Part of a small language model's weights: rotary positions, 147M tokens.
Each number is 128 + 24 x the weight over its row's rms, rounded and kept within 0 to 255. Layers, rows and columns count from 0. The size above them is the row's rms in percent of the matrix's.

# layer 9 MLP up, 256x96, rms 0.14, rows 128-173, columns 48-95
size [105  87 101  99  94 107  98  90  97 105  91 106  98  95  91  98  99  94  99 101 100  92 105 106 102 102 106  86  89  93  93  97  98 100 102  89 100  97  93  93 103 106 111  99  93 111]
[[136 112 136 131 146 116 150 153 156 103 116 138 121 157 115 155 131 149 122 156  82 126 104 149 167 126 100 153 141 123 140 115 182 110 123  97  95 104 139 143 117  92 127 104 135 150 117 103]
 [133 106 109 107 126 137 157 147 156 117 126 132 118 151 151  98 132 140 162 105 118  95 156 136 146 123 138 113 125 113 144 139  99 107 158 135  97 127 148 117 138 106  97  80  86  87 147 128]
 [132 108 145 132 152 143 120 104 114 170 124 138 129 106  94 128 130 157 104 107 137 106 138 138 105 119 124 124 140 109  83 186 149 120 132 117 144 131 116 162  92 165  97 169 110  93 122 147]
 [152 116  98 122  86 143 147 176 177 106 136 133 140 162 140 167 102 121 112 141 155 110 119 144 131 104 129 143 157 102 126 155 134 110 124 108 158 114 124  88 134 148 148 185 156  98  97 151]
 [155 117 143 118 109 134  99 112  78 100 105 133 148 125 173 139 185 161  91  80 163 115 128 129 140 134 144 104 147 114  96 114 114 158 138 141 139 129 155 175  76 138 168 124 124 106 118 128]
 [152 107  96 102 145 154  93 111  55 129 135 130 158 133 153 141 119 152 107 102 143 121 143 173 115 154 134 120 130 118 162 102 117 148 110 122 131 140 147 145 113 133 143 141  99 133  92 128]
 [ 97 103 181 109 136  86 140 153 122 100 124 132 138  90 118 162  84  89 126 126  97 123 114 118 106 132 101 119  95 147 172 108  96 148 116 124 127 135  92 127 112 103 114 131 134 112  99 135]
 [126 114 102 150 149 118  81 126 147 140 101 168 142 124 123 133 140 128 127 109 109 135 157 126 107 113  75 102 128 143 128 136 115  77 114 106 118  91 154 106 133  84 130 123 139 133 144 107]
 [137 129 126 143 156 118  97 108 124 112  99 104 168 125 189 112 111 138  99 136 163 114 139 129 164 108 136 139 121 101 117 156 134 149  93 154 141 138 164 118 163 100 118 136  95  94 106 136]
 [115 148 100 134 138 115 131 159 106 132 118 119  82 120 150 126 127 140  80 136 133 122 128 123 125 115 158 133 159 131 117 124  90 115  82  99  66 142 148 141 130 150 124 171 166  86 140 147]
 [127 139 121 178  88 123  97 122 115 136 127 143 121 161 143 116 147 142 166 117 165 132  76 154 132 124  93  94 172 133 155 136 137 178 134 106 104 145 114 157 126 124 148 114 167 108 131 149]
 [ 99 197 129 150 160 113 115 131 114 159 124 149 104 129 106 130 105 142 141 138 100 132 111 115 153 105 123 125 144 135 149  98 157 112 158  99 111  83 117 147 139 179  95 126 153 102 117 126]
 [158 114 156 133 141 181 116  69  95 114 121 158 105 113 153 139 112 134 134 115  95 157 137 118 136 132 103 157  78 108 146 123 151 159 105 147 145 146 161 132 132 174 138 118  78 116 133 123]
 [134 101 185 150 128 132 188 133 146 112  85 154 118 163 124 122 151 138 102 136 104 155 107 154 144 156 111 145  87 117 104 145 158 114 148 122 147 170 146  85 122 166 147 167 152 146 136 152]
 [144 113 136 129 127 110  89 148 138 102 129 135  95 153 136 144 143  86 140 107 120 149  98  92 156 101 173 122 132 126 133 139 126  84 122 102 117 129  83 127 132 119 168 125 118 156 130 134]
 [121 139  98 123 134 137 140 156 124 128 119 128  78 114  98 161 189  94 123 140 115 146 103 114  82 114 105 139 137 118 131 116  73 174 133 106 136 106  89 129 131  97 133 114  95 135 141 116]
 [151  93 134 125 117 103  78 129 100 106 149 152 104 148 106  77 122 108 137  85 126  72 157 139 138 118 121 117 123 164 139  90  95 140  91 149 114 143 142 151 138 111 132  88 108 112 125 139]
 [132 130 110 119 161  94  97 125 140  95 108 146  92 151 170 163 132 129 100 116 103 118 110  72 130 147 100 114 158 147 109 138 119 185 120  97 120 154 128 136 136 135 137 103 141 113 102 127]
 [142 129 133 172 124 125 144 133 147 110  66 137 168 114 165 102 113 133 138 164 105 120 134  85 170 124 176  96 146 187 106 118 135 115 152 167 142 111 164 119 145 115 138 111 100 124 161 152]
 [122 125 150 119  86 115 145 150  83 116  76 129  99 128 117 119 134 106 127 132  84 177  88 154 108 106 137 124 121 139 150 113 115 122 138 125 112 122 134 170 117  81 170 110 156 105 135 144]
 [126 165 134 141  68 167 152 115 132  79  88 119 169 141 133 163 116 148 152 106 133 135 130 139 119 144 128 140 107 160 101 114  85 100 108 107 116 142 112 126 107 109 133 153 142 110 121 128]
 [107 119 132 171 149 157  96 167 165 176 148 119 126 141 132 160  88 130 153 151 138 127 116 119 124 106 121 144 130 108 129 142 115  77 168 167 178  73 155  98 121 113 133 145 141 143 144 141]
 [127 155 159 100 135 103 146 133 117  94 106 125 112 152 110  95 120 141 135 149 143 181 131 142 137 114 121 122 117 124 122 161 129 129 146 122 140 144 147 120  94 155  87 170 162 151 161 105]
 [132 157 149 171 101 106 148 127 190  80 162 141 107 153 121 161 125 158  89 135 118 192 151 145 125 137 106 194 116 133 104 148 160 133 133 136 115 111 122 132 142 110 140 128 141 154 135 126]
 [127 177 146  87 189 101  89 106 116  82 100 139 113  88 110 125 132 152 103 131 158 113 157 102 137 131 157 107 109 141 111  95  78 177 114 147 108 155 107 118 114 126 153 126 147 129 141 155]
 [150 155 109 131 101 168 127 137 123 132 134 107 152 165 119 146 124 129 135 137 115 152 128 171 144 108 147 140 133  99 169 107 173 127 140 157 104 109 149 133 120 126 133 146 173 103  80 135]
 [139 146 121  96 188 104  94 175 115 144 122 112 101 140 113 130 125 131 129 123 116 176 115 124 134 125 129 144 153 149 115 145  84 131 142 126 104 134 115 144 111 129 140 128 118  97 110 147]
 [158 122 156 119 128 155 138 174 135  93  98 125 114 170 157 138 149 129 121 159  94 140  82 104 112 118  87 112 103 101  86 154 183  87 135 138 138 101 117 109 118 120 154 157 156  97 136 122]
 [151 123 157 103 123 135 140 149 134 130 113 163 109 129 147 136 153 152 164 111 174 140 104 130 196 123 152 164 113 144 166 149  82 154 127 106 155 147 109 188 141 110 130 135 101 176 144 120]
 [118  96  91 131 122 154 129 118 147 102 120  99 100 133 125 137 109 145 128 123 127 163 154 149 131 103  95 147 165 123 114 133 152 133 101 120 153 182  92  97 150 106 156 115 126 123 143 120]
 [109 127 117 148 109 123 145 136 156 133 190  96 115 139 123 108 132 152 132 162 152 133 150 139 113 125 136 131 155 103  85 136 110 116 116 146 195 108 138  99 166 123 133 106 117 150 150 125]
 [153  92 112 128 126 148 125 125 156 141 155 119 158 130 177 107 122 111 201 180 129 133 134 120 134  96 161 118 122 106 119 121 129 129 157 153 143 134 154 132 168  88 113 131 126 154 126 150]
 [111 119 156 144 137 140 121 152 141 113 118 117 110 116 150 126 125 101 129 148 137  97 138 107 138 173  81  99 140 125 115 124 143 103 131  96 128 179 151 138 112 135 102 174 108 191 124 103]
 [132 139 102 135 116 155 131  90 126 117 129 118 103 160 123  73 139 158 115  69 123 135 153  99 139 106 165 124 136 156 112 115 103 143 153 141 100 146 151 143 136 121 118  72  90 134 112 164]
 [137 132 138 104 121  95 128 140 176  98 166 149 118 131 157 163 128 140 139 111 119 158 124 134 116 157 126 108 145 125 102 135 125 123 128 100 146 115 147 105 138  94 167 133 108  83 117 146]
 [106 184 128 120  91 133 124 127 154 140 124 121 121  94 133 109  93 127  69 162 105  75 102 111 131 123 137 137 111 122 173  82 114 108 111 181 107 119 144 138 133 116 163 121 165  89 115 133]
 [124 131 137  88 124 105 133 143 148 153 126 104 129 113 145 120 139 135 102 101 121  99 105 152  70 111 177 142 123 122 116 115 118  90  81 160 130 153 128 121 127 139 123 104 145 133 141 119]
 [115 148 109 172 103 155 122 105 115 101 125 145  90 135 134 125 131 160 136 163 157 123 165 141 144 141 130 132 168 128  96 150 126 155 122 112 152  94  90 164 118 149 125 140 170  77 127 131]
 [140 111 145 117 127 146  61 113 122 123 130 142 172 123 125 143 135 134 133 145 173  98 123  96  91 147 133  98  93  91 120 102 136 134 133 172 140  99 153 153 139 136 161 134 122 146 131  98]
 [ 98 145 102 135 138 159 110 149 168 131 135 157 119 182 138  94 126 143 120 155 123 121 122 173 159 130 143 121 170 156 127 130 146 143 119 115 128 165 173  92 104 143 104 117 112 153 139  69]
 [126 108 124 120 135 155  92 155  98 118 148 129  61 181 100 129 106 128 113 111  84 130 158 123 116 162 136 125 163 107 118 120 133 114  93 157  97 128 166 136 121 163 137 125 110 140  81 137]
 [121 113 136  97 148 127 160 160 103 138 117 124  95 104 136 158 168 108 138 152 108 166 148 106 104 163 154 133 144 125 148  89 128  86 119 196 106 162 120 125 111 140 122 153 149 100 119 149]
 [134 149 146 103 141  87 116 110 154 185  78 109 127 100 121 146 123 136  78 121 137 139 125 116 109 132 146  92 121 132 100 101 153 120 133 147  99 115 128 113 136 100 121 113  68 104 124 113]
 [123 158 125 157 140 163 112  89 143 118 115  98 150 168 131 138 130 163 112 119 146 112 143 170 118 113 155 127 117  98 118 167 163 135 136 154  95 186 122  97 116 130 100  80 113 124 128 106]
 [137  89 155 161 152 113 139 158 108 119 137 143 170 145 119 120 148  81 149  85 146  67 134 160 141  92 156 128 168 133 155 105 137 147 129 144 137 138 147 116 131 120 105 118 124  99 123 139]
 [128 116 130 122  71 172 135  93 116  86 135 134 129 104  97 161 117 112  72 145 129 131 202 172 127 141 114 116 133 131 160 146 113 147 150 134 116  87  95 106 153 121 142 120 124 166 145 144]]
# layer 9 MLP down (transposed), 256x96, rms 0.137, rows 128-173, columns 48-95
size [110  90  97 101  93 107 103  97  96 101  90 103  99  93  90 104  98  98  93  98 100  96 107 105 100 102 106  89  92  92  95  92  99  97 101  95 103  97  91  98  97 101 115  87  88 114]
[[174 112 169 133 115  86 136 124 126 144 142  98 103 103  95 140 184 133 129 113 118 127 121 118 158 115 151 108 125 133 123 153 154 169 126 138 173 170 113 126 127 100 104 120 101 162 122 105]
 [ 77 126 158 130 161 108 122 123 144 106  97 149 105 103 106 114 135 100 146 136 136 126  94  97 118 106 114 108 142 148  74 152 167 163 109 114 136 106 132  89  69 141 131 145 155 107 106  92]
 [138 162 156 135 132  95 106 115 109 119 149  84 108  82 126 148 125 123 142 145 114 154 115 146 153 130  94 154 130 111 131 107 136 104 142 124  92 149 155 149 128 142  85 122 130 141 136 174]
 [130 132 152 131 138 121 139 165  94 122 103 135 115 195 122  99 129 137 155 169 144 143 104 169 142 128 139 151 126 146 144 106 104 127 146  76 126 167 106 110 145 171 169  99 153 123 168 128]
 [136 111 116 163 119 138 113 175 111 113 118 130 128 201 105 128 135 166 157 117  85 107 132 106 127 105 141 148  88 153 147  99 156 156 121 133 134  96 155 125 104 101 116 167 137 137 117 126]
 [125 123 131 134 144 136 110 116 137 162 155 129 184 123 152  95  69 123 108 132 121 113 111 159 112 149 153 159 113  87 110 118 118 133 123 144 116 121 141 109 119 138 154 142 115 137 154 110]
 [130  80 122  92 134 155 110 151 140  96 125 137 107 127 135 149  70 110 117 136 143 134 118 129 119 109  79 141  95 102 141 135 122 150  95 144 139 138 112 134  97 160 120 134 159 168 116 133]
 [118 144 143  83 103 155 129 128 117 102 132 167  96 147  96 126 100  86 116 141 150 143 125 131 135 148 145  85 115 117 113 113 122 148 151 155 101 141 126 110 112 170 176 134 130 120 153 135]
 [116 158  95  82 121 116 133 139 120 139 147 112  88 112 106 150 129 125 120 146 154 131 115 106 112 142 131 110  88 134 167 117 150 117  96 106  92 126 156 135 146 146 122  97 128 143 149 106]
 [155 138 125 142 138 175 163 130 151 152 117  56 175  96 137  92 162 164 169 129 144 107 126 152  98  85 113 164 123 130 122 138 167 126 107 120  78 129 139 133 124 109 115 109 147 102 122 115]
 [111 142 120 101 133 162 128 128 141  95 148 110 107 162  98 163  97 164 109 137 146 141 113 122 141 139 138 112  94  94  93 123 103 111 125 144 165 126 124 159 102 173 133 145 121 126  99 183]
 [134  85 131  94  92 141 114 108 154 145 111  75 141  98 100 138 187 102 124 120 113 135 142 119 113 135 133 152 123 157  92 111 113 106 109 112 128 111 141 137 133 104 134 135 127 145 137 120]
 [151 133 135 139 121 156 103  95 121 106 131 139 105 114 113 104 129 171 125 137  90 125 154 126 127 124 127 108 107 109 192 119 153 152 108 131 148 164 129 175 141 148 168 130 108  92 115 100]
 [108 136 105 105 131 108 126 100  88 159 157 140 145 153 134 158 187 130 101 112 137 140 150 131 155  76 133 136 177  77 116 136 165  59 132 145 150 160 126 146 147 117 142 112 138 104 160 119]
 [129 138 161 114 118  89 152 124 117 137 194 101 197 134 140  99 131  76 181 143 148 153 126  92 120 110 127 164 137 138 143 135 159 113 113 113 111  86 128 125 150 151  99 126 163 152  91 134]
 [190 125 133 103 120 122 127 122 123 115 118 128 152 163 114  63  85 148 100 118  95 123  94 149 131 128 127 135  68 111 120 125 136 125  95 118 113 126 104 101 115 127  87 147  80 124 143  80]
 [124 163 146 145 132  95 137 117 108 125  77 128 132 147 103 116 139 158 152 104 149 104  99 125 132 116 128 134 150 178 153 138  95 121  57 121 108 107 125  96 127 144 166  86 134  99 141 139]
 [138 125  73 170 101 102 159 122 129 134 108 148 129 137 134 159 137 131 133  74  99  99 145 119 112 110 106  92 152 124 126 119 104 141 130 128 157 145 131 155 151  83 112 113 167 113 121 140]
 [151 103 150 164 108 155 101  87  71 134  85 109 143  97 167 116 162 144 129 125  70 139  71 139 138 146 114 124 144 111 142  96 125 116 110 148 139  99 130 130 110 125 145 153 131 114 145 135]
 [120 143 120 113 105 120 125 112 115 160 164 150 140 153 113 109 163 140  88 142 122 136 149 108 140 154 107 125 124 155 122 127 148 128 113 127 137 140  85 140 175 183 114 105 138 170  90  83]
 [116  94 153 137 148 129 174 176 144 137 151 167 105 105 119 148 153 113 150 157 149 165 108 110 102 175 113 110 114 181  96 147 166  93  81  97 139 102 103 128 102 102 134  99 143 127 134 132]
 [120 157 120 134 136 159 137 129 129 129 120 126 139 222 122 140 109 176 115 109  89 111 126 180 144  93 141 124  92  83 133 155 109 146 102 106 154 142 134  98 133 142 152  89 120 126  92  70]
 [142 147 149 133 139 121 107 135 119 119 140 168 141 143 101 118 157  93 152 142 166 157 134  83 162 129 157 147  58  71 143 122 104 114 109 137 120 118 132  83 164 151  97 113 128 123 144 117]
 [111  81  89  82 138 136 101 106 102 136 137 127 158 130 149 125 128 155 170 147 176 126 146 110 127 117 131  84 101 127 108 160 126 134 119 130 125 147 144 156 150 113 124 160 135 105 154 159]
 [121  97 120 160 127 170 133 141 122 135 117  79 121 107 130  96 116 109 153 121 179 120 138 123 119 130 101 162 113 127  80 152 183 121  97 136  98 168 100 110  96 109  92 133 148 106 138  82]
 [147 153 117 139 142 166 114 124 124 119 112 153 127 137 106 152  98 127 169 134 119  99 109 130  87  84 137 145 141 137 129 156 137 115 155 125 157  72 148  99 139 123 129 116 155 111 134 137]
 [ 98  93 102 138 129 123 139 121 107 132  79 152 148 120 127 124  66  94 170  98 118 125 121 152 116 141  88  40 145 147 129 176 119 158 103 121 119  92 130 113 159 105 145  96 128 134 148 131]
 [141 143 104 158 135 137 137 110 103 116 139 158 132 141 135 151 151 100 114 115 112  94 156 116 158 139 124 128 147 107 126 157 103 120 140 182 144 109  89 114 140 155 143  90 109 162 175  83]
 [140 111  86 123 134 145 107 100 143 132 166 138 135 183 141 148 148 144 158  91  90 124 139 132 129 113  77 107 120 119 126 113  96 158 160 117 120 131 120 121  82 144 117 142 159 145 105 121]
 [148 137 114 114 167 122 117 169 101 127  96  95 141 151  75 124 153 129 165 148  94 111 106 105 105 114 139 166  97 112 149 135  87 123 121 123 107 100 130 143 133 132 111 148 136 100 130 120]
 [105 131 125 131 122 116  97 105 170 104  88 112  92 123 115 149 138 155 125 100 140 119 112 105 129 166 160 107  93 150 153  89 173 158 117  99 133  89 136 145 142 153 137  99 136  90 125 143]
 [149 151 161 138 124 128 117 115 102 142 110 144 146 149 137 137 118 120 159 151 119 150 151 129 113 147  82 125 137 184 143 123 147 120 131 169 143 105  98 108  99 147 171 110 149 145 100 137]
 [139 138 139 147 108 105 132 111 132 157 168 160 127 124 102 141 169 126 105 143  86 107 110 131 114 138 131 130  91 154 143 112 106 147 109  93 102 173 131 133  63  92 136 140 146 129 161 125]
 [116 104  96  86 163  95  77 136  96 132 129 106 117  74  88 115 174 131 141 101 127 100 151 122  98  79 127 176  97 121 146 137 166 120 151 144 101 129 149 123 120 173 125 128 162 102 100 139]
 [126 121 149 144 134 114 112 109 137 130  86 142 178  70 118 130 119 138 182 138 133 142 148 135 141 152 108 161 151 168 119 133 135 150 153 152 117  91 134 110 136 136  98 169 151 112 130 155]
 [112 108 120 141 106 122 110 120 147 148 100 126 136  95 124 181 135 103  89 116 160 123 120 156  85 146 162  73 147 156 146 143 152 158 127 123 109 149 131 106 146 116 111  99 134 142 122 136]
 [168  72  98 115 138 141 104  99 119 129  98 107 112 127 168 112 188 149 105 145 137 123 169 130 159 125 116 121 128 112  99 137 125 137 145 130 144 155 152 137 160  95 120 147  44  84 123 133]
 [ 82 115 155  96 147 102  91 131  99 153 129 138 150 145 138 110 156 110 177 121 128 129 157  84 146 142 178 146 157 104 102 122 127 129 109 160  95 102 152 179 132 140 148 137 113 108 129 144]
 [143 161 124 131 118 121 108 102 168 123 127 126 121 120 141 102 162 117 113 165 105 109 117 106 121  87 133 100  96 155 110 110  82 148 138  98 108 148 144 128 128 155 107 123 141 181 102 145]
 [110 104 108 148 133 112 132 139 132 122 106 114 119 140 140 138  61 135 121  79 114 137 133 149 137  92 113 107 157  57 140 163 172 131 143 109 131 134 146 105 138 118 132 150 127  93 124  98]
 [123 140 164 119 156 158 119  99  73 130 150 151 159 167 114 144 168 108 118 117 113 126 117 151 121  76 110 139 154 131 121  91 163 106 155 158  83 118 123  67 114 121 121 106 113 159 145 151]
 [121 130 136 133 135 154 121 144 105 131 136  87 116 127 128 118 180 129 109 165 146 120 153 121 147 158  96 122 106 107 115 105 131 101 142 148 105 121 105 162 125 127 125 144 115 115  84 167]
 [ 94  71 111 158 135 140 130  96 101 125 131 168  72 139 123 122 130 127 111 137 138 166 135 119 135 135 105 115 132  85 125 167  94 117 124 121 163 129 130 111 118  97 123 145 109  94 104 160]
 [112 155 127 158 133 102 133 129  93  80 160 177 104 110 138  99 136 149  93 144 159 126 136 133 171 143 141 107 119 128 144 134 101 180 139 148 167 136  89 101  91  81 129 127 117 120 144 117]
 [154 143 156 124 100 102 137 101 126 134 146  94 101 106 117 141 101 160 116 106 109 192  96 129 132 102 110 123 127 130 136 163 138 138  95 160 128  77 142 123 120 155 102 118  89 122 132 117]
 [178 140  97 129 101 177 132 108 110 116 107 117 132 116 139 143 136 103 152 111 137 108 100 130  88 126 165 119 118 132 119 129 109  74  81 109 138 136 127  86 123 164  94 136 182  86 106 128]]
# layer 9 MLP gate, 256x96, rms 0.151, rows 129-174, columns 48-95
size [101 110  87 105  84  96  76  87 102  86 102  88 121  98  96  95  99  91 106 105  92 103 130 108  92 111 102  88 109  97 104  97 101  94  90 100 103  95  97  96  90  97 114  98 135 107]
[[131 124 116 144 123 160 110  89 113 159 125 196 136 131 134 123 103 155 146  93  99 106 152 123 139  90 136 164 122 161 130  96 108 139  95 100 170 159 109 104 138 126 136 113  95 133 155 160]
 [145 123 141 160 145 157 105 127 109 140 131 137 131  82 103 116 131 148 144 160 134 180 142  92 138 105 146 147 160 115 120 120 143 140 100 166 140 202 120 121 153 117 124 113 126 116 129 115]
 [ 91 142 116 117 141 123 104 134 149 109 132 173 142  88 162 135 138 132 120 146 127 136 126 157 141 159 113 153 139 117 102 146 122  92 106 140 102  86 127 179 133  81 106 158 102 133 124 131]
 [152 122 170 146 134 110 142 145 102 115 108 170 158 149 132 111 128 182 130  77 119 108 144 136 156 113  96 137 102 128 131 107 108 162 121 139  94 128 145 116  82 183 137 154 162  74 130 142]
 [150 131 134 143  93 128 124 129 138 116 126 112 151 127 127 142 184 150  81 117 101 125 172 159  74 151 110 135 118 170 173 147  89 133 151 130 154 119 138  98 113 136 122 132 100 132 138 168]
 [125 149 159 146 147 104 139 154 120 120 145 176 116 136 102 145 145  87  87 165 108 114 114 121 118  97  70 131 126 127 122 122 116 122 159 130 136  90  66 161 118 121 119 137  90  96 137 132]
 [127 147 100 156  99 129 159 121 146 125 140  94 103 152 114 109  47 101 145 152 111 106 129 117 133 111 183 125 159 152 121 131  94 106 167 114 168 109 167 107 126 129  97 152 140 139  93 116]
 [137 146 159 146 114 112 153 132 168 150 130 158 165 121 110  86 134  84 134 117 131 136 134 145 123  95 151 111 183 160 131 118 121 110 151  93 164 141 126 141 111 125 106 168 130 134 117  83]
 [127 125 142 143 143  99  71 126  87 158 140 135 179 131 136 165 134  96 125 134 153 134 137 146 119  97 109 117 156 115 152 143  78 106 111 124 130 137 146 152 122 106 144 137 121 111 101 148]
 [120 106 126  87 138 160  99 149 149 125 120 116  84 142 160 116 131  99 139 171 131 139 163  97 138 124 171 117  98 143 135 125 121 118 104 117 128 141 118 104  99 112 110 149 120 114 201 130]
 [152 105 118 101  99  90 157 179 150  92 107 164 122 160 183 128 113 137 113 130 112 128 127 119 165 142 123 146 156 115  93  87  90 137  86 165 168 172 126 139 117 136 134 155 101 147 104 132]
 [125 121 118 126 110 111 140 169 125 131 176 118 159 155 120 163 139 132  95 117  93  97 111 159 165 172 130 147 185 148 116 131 107 144 107 106  76 170 119 104 136  97 155 112 137 140 161 168]
 [118 139 125  86 157 157 104  91 104 174 138 124 122 121 104 164 147 149 153 130 144 146 166 122 156 113  74 129 183  75 107 123 136 107 121 124 117 124 122 173 167  87 140 110  95  98 126 116]
 [151 159 139 120 116  73 120 165 137 163 157 120 120 138 128 143 143 136 116 111  84 146  96  96 150  97 163 144 137 105 152 136 116 121 107 134 112 153 119 110 174 152 132 153 153 154 137 128]
 [180 147 168 141 111 114 131  95 124 168 128 195 142 125 144 132 128 164 149 156 120 141 136 132 158 139 129 107 104 101 116 134 134 116  96 125 149 150 102 143 117 136 141 157  95 104 127 144]
 [178 151 163  87 137 174 110 160  95 172 121 123 134 157 150 146 118 158 112 134 108 119 112 182 151  96 121 154 130 112 125 111 128 129  94 130  94 153 131 132 159 123 180 131 129 108 158 120]
 [165  83 103 124 111 155 131 100 131 166 165 153 140 131  84 138 146 189  85 164  81 115 148 179 128 153 139 129 123 138 121  86  94 119 128 108 143  93 110 130 131 125 114 122 117 147 156 146]
 [127 129 136  84 118 121 123 142 131 147 149 145 116 113 107 132 140 124  91 148 160 149 129 164 109 115 135 144  94 123 113 112 148 168 145 106 151 190 146 148 149 139 142 151 128 154 103 111]
 [141 137 115 136 111 139 107 132 162  89 141 149 125 113 106 144 133 158 140  90 137 125 165 158 127 134 126 121 159 123  83 144 137 124 128 107 120 132 139 140 148 163 164 102 120 144 130 121]
 [187 120 104 106 151 150 127  86 129 104 156 195 147 148 135 126 139 147 138  71 106 114 155 138 112 135 120 131 117  86 107 136 116 132 128 135 166 109 122 128  94 136 158 147 101  76 134 121]
 [157 120 148  97 128  82 112 118 138 136 160 116 137  42 113 100 136 114 107 133 156 125 132 119 154 176 133 151 136 169 104  99 140  92 137 122  79 110 120 135 131 100  94 117 144 153 157 189]
 [115 142 158 155 136 127  55  90  91 112 117 189 120 115 120 115 157 132 158 110 149 140 129 119 116 121 128 105  72 131 122  96 115 115  76 118 142 129 149 116 148 101 117 130 147 125 142 103]
 [115 111 133 112 122 123 108  88  97 153 192 153 120 102 155 172 143 151 126  97 122 151 121  91 119 163  97 139 140  76 141 123 103 130  90 180 114 157 130 109 160  93 119 137 101 108 122 116]
 [172 166 142  91 170 120  71 125  99 100 107 154 134 144 107 136 138 133 101 136 134 124 164 100 128 171 118 138 144 121 149  91  68 124 118 122 138 167  81 138 132 186 111 109 138 125 118  97]
 [131 127 141 153 120  86 124 106 146  77 106 154 106  96 113  76 143 153 122 101 150 115 171 152 155 136 139 154 119 118 164 123 101 124 128 138 144 114 101 146  98 147 132 104 129 149 142 115]
 [173 110 100 113 121 104 107  99 158 127 131 155 129 143 116 152 149 163 100 138 108 117 153 131 121 159 111 144 157  91  93 110 126 163 129 113 153 130  86 165 133  80 137 112 127 177 113 150]
 [ 93  74 144 117 102  85 196  93  94 109 126 143 111 157 108 140 148 119 126 121 164 190 118 171 118 152 102 112 171 127  97 122 128 150 148 103 123 103 138 148 137 125 166  82 110 148 131 122]
 [125 132  89 128 133 134  73 145 156 104 164 136  83 160 149 154 145 120 112 153 113 128 124 141 120 105 125 136 134 127 134 140 146 137 113  84 123 107 119 107 154 149 103 160 133 176  95 155]
 [135 119  97 104 145 156 110  93 119 129 120 106 117  98 139 159 134 168 107 130  94 113 138 103 136 170 135 163 160  95 108  96  97  89 106 127 106 172 155 153 148 148 136 103 162 149 129 119]
 [158 142 134 142 122 128 139 116  71 161 152 129 136 110  97  76 121 165 128 131 126 121 119 182 107 143 144 152 108  94 149 150 125 115 127 145 123 108 138 120 134 107 139 141 140 142 111 137]
 [122 108 127 139 153 145 123 124  87 142 125 148 134 133 129 165  98 171  91 133 143 117 119 104 103 150 132 124 139 148 134 154  86 162  58  78 110 172 117 121 140 124  89  70  94  95 113 116]
 [100  89 116  93 134  90  79 131  87 152 158 126 144 158  96 151 127 114 134 131 142 133 152 101 174  90 145 153 172  98 149 122 147 105 140 149 104 135 117 111 156 112 137 130 109 134 155 120]
 [125 104 157 108 128 126 150 146 139 112 116 121  83 147 151 131 139  92 163  77 118 123 147 159 126 145 121 177 121 103 123 127 157 107  95 157  95 170 157  84 143 132 141 107 166 102 104 175]
 [109 120 107 103 112 111  98 135 128 178 189 150 106  96 133 126 141 100  92 119 134 123 148 115 155 142 123 139 135 126 128 144 134  92 130 134 133 136 190 134 139 131 188 149 144 108 131 140]
 [146 146 155  98 141 120 116 147 128 186 124 175  93 110 119 127 111 152 136 164 120 147 156 107 180  88 115 119 101  94 118 127 116 114 102 151 156 120 125 129 135 116 139 143 142 134 159 134]
 [ 98 108 137 150 142 159  89 136 128  90 104 164 136 111  88 166 133 137 120 127  92 167 150 130 157 133 104 126 168 123 122 134 115 142 127 116  87 131 110 147 163  63 161 158 102 104 101 132]
 [144 136 152  83 176 143 126 115 130 177 105 121 128 138  88 126 141 159 115 120 131 108  63 108 141 173 154 166 136 139 103 100 133 121 149  92  96 111 120 164 124  93 119 103 152 131  97 126]
 [137  96 135 134 116 108 137  66 134 148 111 141  93 119 107 175 105 160  96 123 115 183 127 118 132 122  99 127 106  97  65 144 133 115 107 154 121 167 160 122 147 111 146 126 121 171 102 138]
 [120 126 134 142 162 102 118 134 160 121 141 138 113  83 169 119 126 126 115  96 154 100 109 127 112 155 140 166 174 168  98 151 123 120 103 141 166 194 159 145 115 111  86 120 153 119 107 137]
 [180 125 149 127 138 101 115  84 152 100 111 135 121 130  65 179 140 166 124 111 130 122  82 110 139  98 138 126 119 110 124 124 152 144 149 133 148 138 114 138 126 149 157 140 101 128 131  75]
 [133 168 132 140 152 101 117 136 131 117 104 165  87 117 126 119 134 146  84 106  88 136  99 153 156 123  96 130 136 131  96 123 133 153 170 109 174 107 156 121 176 171 138 170 100 126 121 163]
 [103 100 122 120 108 123  75 162 109 113 124 137 105 129 146 119 156 111 113 155 143 172 120 106 162 122  84 146 169 139 132 105 113 121 127 139 117 126 145 110 150 151 150 129 127 134 148 157]
 [134 131 167 132 145 111 120 137 112 151 114 156  74 118 126 126 122 106  91 167 112 180 130  85 156 167 133 119 149 134 131  90  81 120 118 132 129  91 111 118 107 104 142 175 121 108 146 188]
 [156 114 142 126 121 162 144 124  79 161 108 126 165  92 153 107 112  91 139 133 141 138 143 112 152 106 128 111 142 163 125  83 138 142 126 127 131  95 126  89 154 114 119 117  62 125 145 150]
 [134 108  98  78 139 112 133  64 108 116 133 151 159  99 160 134 142 154 148  91 122 111 140 132 168 105 136 116 158 121 149 106 125 165 109 125 121 130  98 137 150 110 107  90  80 103 115 132]
 [133  99 139 139 113 134  86 131 142 167 110 137 130 155 151 155 150 206 153 109  89 138 165 141 134 110 145 149 155 108 126 134  95 139 113 154 158 118 157 115 151 142 145 118  99 123 142 113]]